Part of a small language model's weights: 16 layers.
Each number is 128 + 32 x the weight over its row's rms, rounded and kept within 0 to 255. Layers, rows and columns count from 0. Numbers have three digits each. The size before them is the row's rms in percent of the matrix's.

# down: layer 4 MLP down (transposed), 640x160, rms 0.178, rows 81-89, columns 0-159
# up: layer 4 MLP up, 640x160, rms 0.19, rows 82-89, columns 0-159
down81 132:142098149130086144075029144096087162170158105075161108120106160168132111158099105087142113131108131140197094135156139098135090146188121153097116152132114124187131083053083134127126140145176146120051130097110132123114120150116143137094118146109123131162080138147115157122076148085139122172117097159130125133135148044173163162092083177118098160178095135176093122120087111089091113063118132173175130137149106171171134130166127070076190177089100160178143162114106185149120140129115124
up82 129:102166146099131129067154121141175143122178060185127143112170118160082157101102142156113110113088133184099138153146167157169120180148008088195126118165147139119099125099122142135135156159056116107107165156156075102111147140111136111092110147161073107111143157178201146140179161168115151141156124076128093106108152052146135172107101173162132116102114157166148120116117112160216172124138157142117125117071140112132102111121124135115166100117060139090119202129099124105165144134140131
down82 129:152105139114105113114183124107137177153121080064077108151083134097111175138095156137131124118101110148113130120154150067079121053177079130084130083099137136104147091144150135074113158123205210153182063131079112157145197157109125135156103087144105134123143091177138194106096147085120129144131128100180122109062126124103140142119175144161097107144120116149116101135107159105094127140150132152096143125182146180134104133076173196133125096071167139128080104145187097057097140106098122
up83 138:165128178110121058139129113159162182150117108145083183087169122077101112117142108166091151132120128182117131144113165173119178125084094111141128137093091178148087137161065114105110113169150100115142109196172118134125093093075146128112144144185195148107178134093159130141170191139140117135172094102103178143129065070143107121137132148151101091146113140147192148152143093126197084038117119103158136132171177089130089149153122126141153160068161132118101106162152152100134121180075161
down83 133:146106133107153159206097133149141111163100145116092151060134056154138105089046151099096101114177083131146147161147122115185164068104126196107101165103134136137178104116156122131107107051140146145113133129105142063118150097195161163105191095159135142192143148148102124151138122125170110142153109135175146119103084128106093139126140104088154138154103168167190131126136134149064101123087162100164128172076119066078153092090140079153121109135107099138137123149144121077154139056080157
up84 024:174134134109138147062084109139157145167202136089108124161181209132201216134154141198065122145126089145136078182153174132111148134084119156140166132122193081142129115105142119131118184128138117135140101141138090170184145111076144132117102148172135108098175157155146136156176159123150157137108144099085145126107124082103137182126136117129162106091080153131139089168074126103145127065140143166136125199160134127117023131119137134110091114141107120125095166129141133109181082167121125
down84 024:145092097145086111141126093125117158109075166115144150148117116092176069117123113182158154114128128143084134102137070122064078136051128137064139126087091132105115118149147129144155118184148136107123097098092179188109152135143113070163115125067158114165092097062127132141116122132095138062084094133099063162190157174095114120069165090191141135146206092090074092090141166181113119150158092106158124111126134109091123114074108124102179122149114141113142060166105141093100133126128146
up85 023:137097130149132128057128127122144130176145076120128150235137168128185153114152137160071093145126127225159119156156199142116178128106124152164212121099142098097178068170146103149120123119090133133170095200143123151175119130084117119088144111171136142097144111155126158115229134174108102110123124141143149129165079126127118194180162125088144120113080151169135174145119089171147121107151106156130130166145128155110087100160152134138167117140086095127120147120154064118140126150120191
down85 017:105132089042132132184122126111145104095091135117102094098114151111072113178150135119088142168050199094106032102116139149144103123134154118117088140139133169128121161142110125145129156121159106154115170125106134086137130114173160182125111138107130115116021153093143069148143135150153177110131142134137134148084100119108043116128099122122135138181115111101126105105140203084075093154222163137119157131110131113143151114105145119147119099139137208187124071179174119189134115142117130
up86 029:108151123140108159103100120137106137143170137132116183174133152065191180182177132171079133138154102115143132151120173081110200109138111128175170142122129100133135073123085116178070134105058133142158121076125101135127125121123122112081084132178109142112165153144122120132189124101135104144092140127065134136061115115143153145104124122123136098093038168203157127145051116156133120090148115120088187157144152157105059169138122151118119153132036109203153083137131118146158136165139141
down86 028:156080137119109108141152137125124119123116219124181128148126105150137103145117137106137111091115117138128140092151124143145115113127108135126120131133103122144110091137151192111143150134141097003081160133127131110115093146184142102087144144068123136135125167158136138101105113098127230133122125132018076120114170127198119174156127141132127135140133124104135124099135115090113197081095150112108102077098026190123174116109132143149062153176093171115077144111130157145113066170094087
up87 133:056129084112147111098125151129135107137151110055091181125177128140077182198110139145094092139114129138124108134126131138118128146166073139119147083066194078086116063144091167147081150160124086148141149126167139171250097094127143105075140168130116128166106161113140131168156105119129130093153153095095139105159085108159175156129168150149140120062125116127113198118108090143181106101214138155111141162156110138099122114110166126138142178136067113158116141149112133149091133115134192
down87 127:147127112139133104144108130112089077134161117157144120147137000102129153147091109118121095141134137179186154100079055124132136187130152145131164114165168146123144122129107133132140121152114134121150143125154198161131121121087168142161139158125119096119145145099119128131091116054125134158107138115067115138144201118151119116130114094155138093172112153146149124000148149124154132123117141093148140119142120145090072069160165085130107129148176129104123164138094060109142138100118135
up88 126:162127115103125154081122142059167108120090126182101126097110150155124117073069111134092132111119158205127097108146187113150127133132064143130157098111134126051152071134095106063172146112149152108183141084140088143091128112120120139101157150119127174106109160080148155114149135109113165157113108173103101160096127054145102166154132164139141109061056096120160136182109151119150104100185116100114174130198164172073148153121159136088137127081159127106103097154082065147155203133111114
down88 129:156151098165109129127183169126124151077099138087106065080101111237155110117131126108141110165155156114165172162103181145116103106091094140101120106114126152144034103130190109155054133133128073091134146212102074121169138073132138100096131147115181150137063170135143073161081114148122152138167107137103086126094147123150112114150110134201117101149127114115136139114141136162186137114104129122134165145133087119132186168110154109144139136107162148046072137117147182150107132135124181
up89 129:206157159134152121090141137098146149221085116158143179225110135111146113143166129145117089138132133143133069171107131141148164124151129128159223125109182086107144107129086135089150147089120093112151137095122119119155119144132098132137058175113127148100134155139041104138170135116076104162126156082114133167160106150129112195156131071077161127042121179176135089136127144146088091121116102158140115124175134121109138086188134142109128078143101141187087175138098123103168124116101162
down89 131:150117065058109102185128126144150170130109156112093160135147126106077158141115077099170175109165197175191152134074114175139113119114112139110095096163149170120161141129142107182078100091175091125116109113144116132120178152144084108146087116201152153100128105125173090137123111137147142134207146129183087164107138119136118131132114121181128100184128086151123118106083139147147067132110148161164140115111102047100142178139212117082110117150082189170143178120131159190089145127127120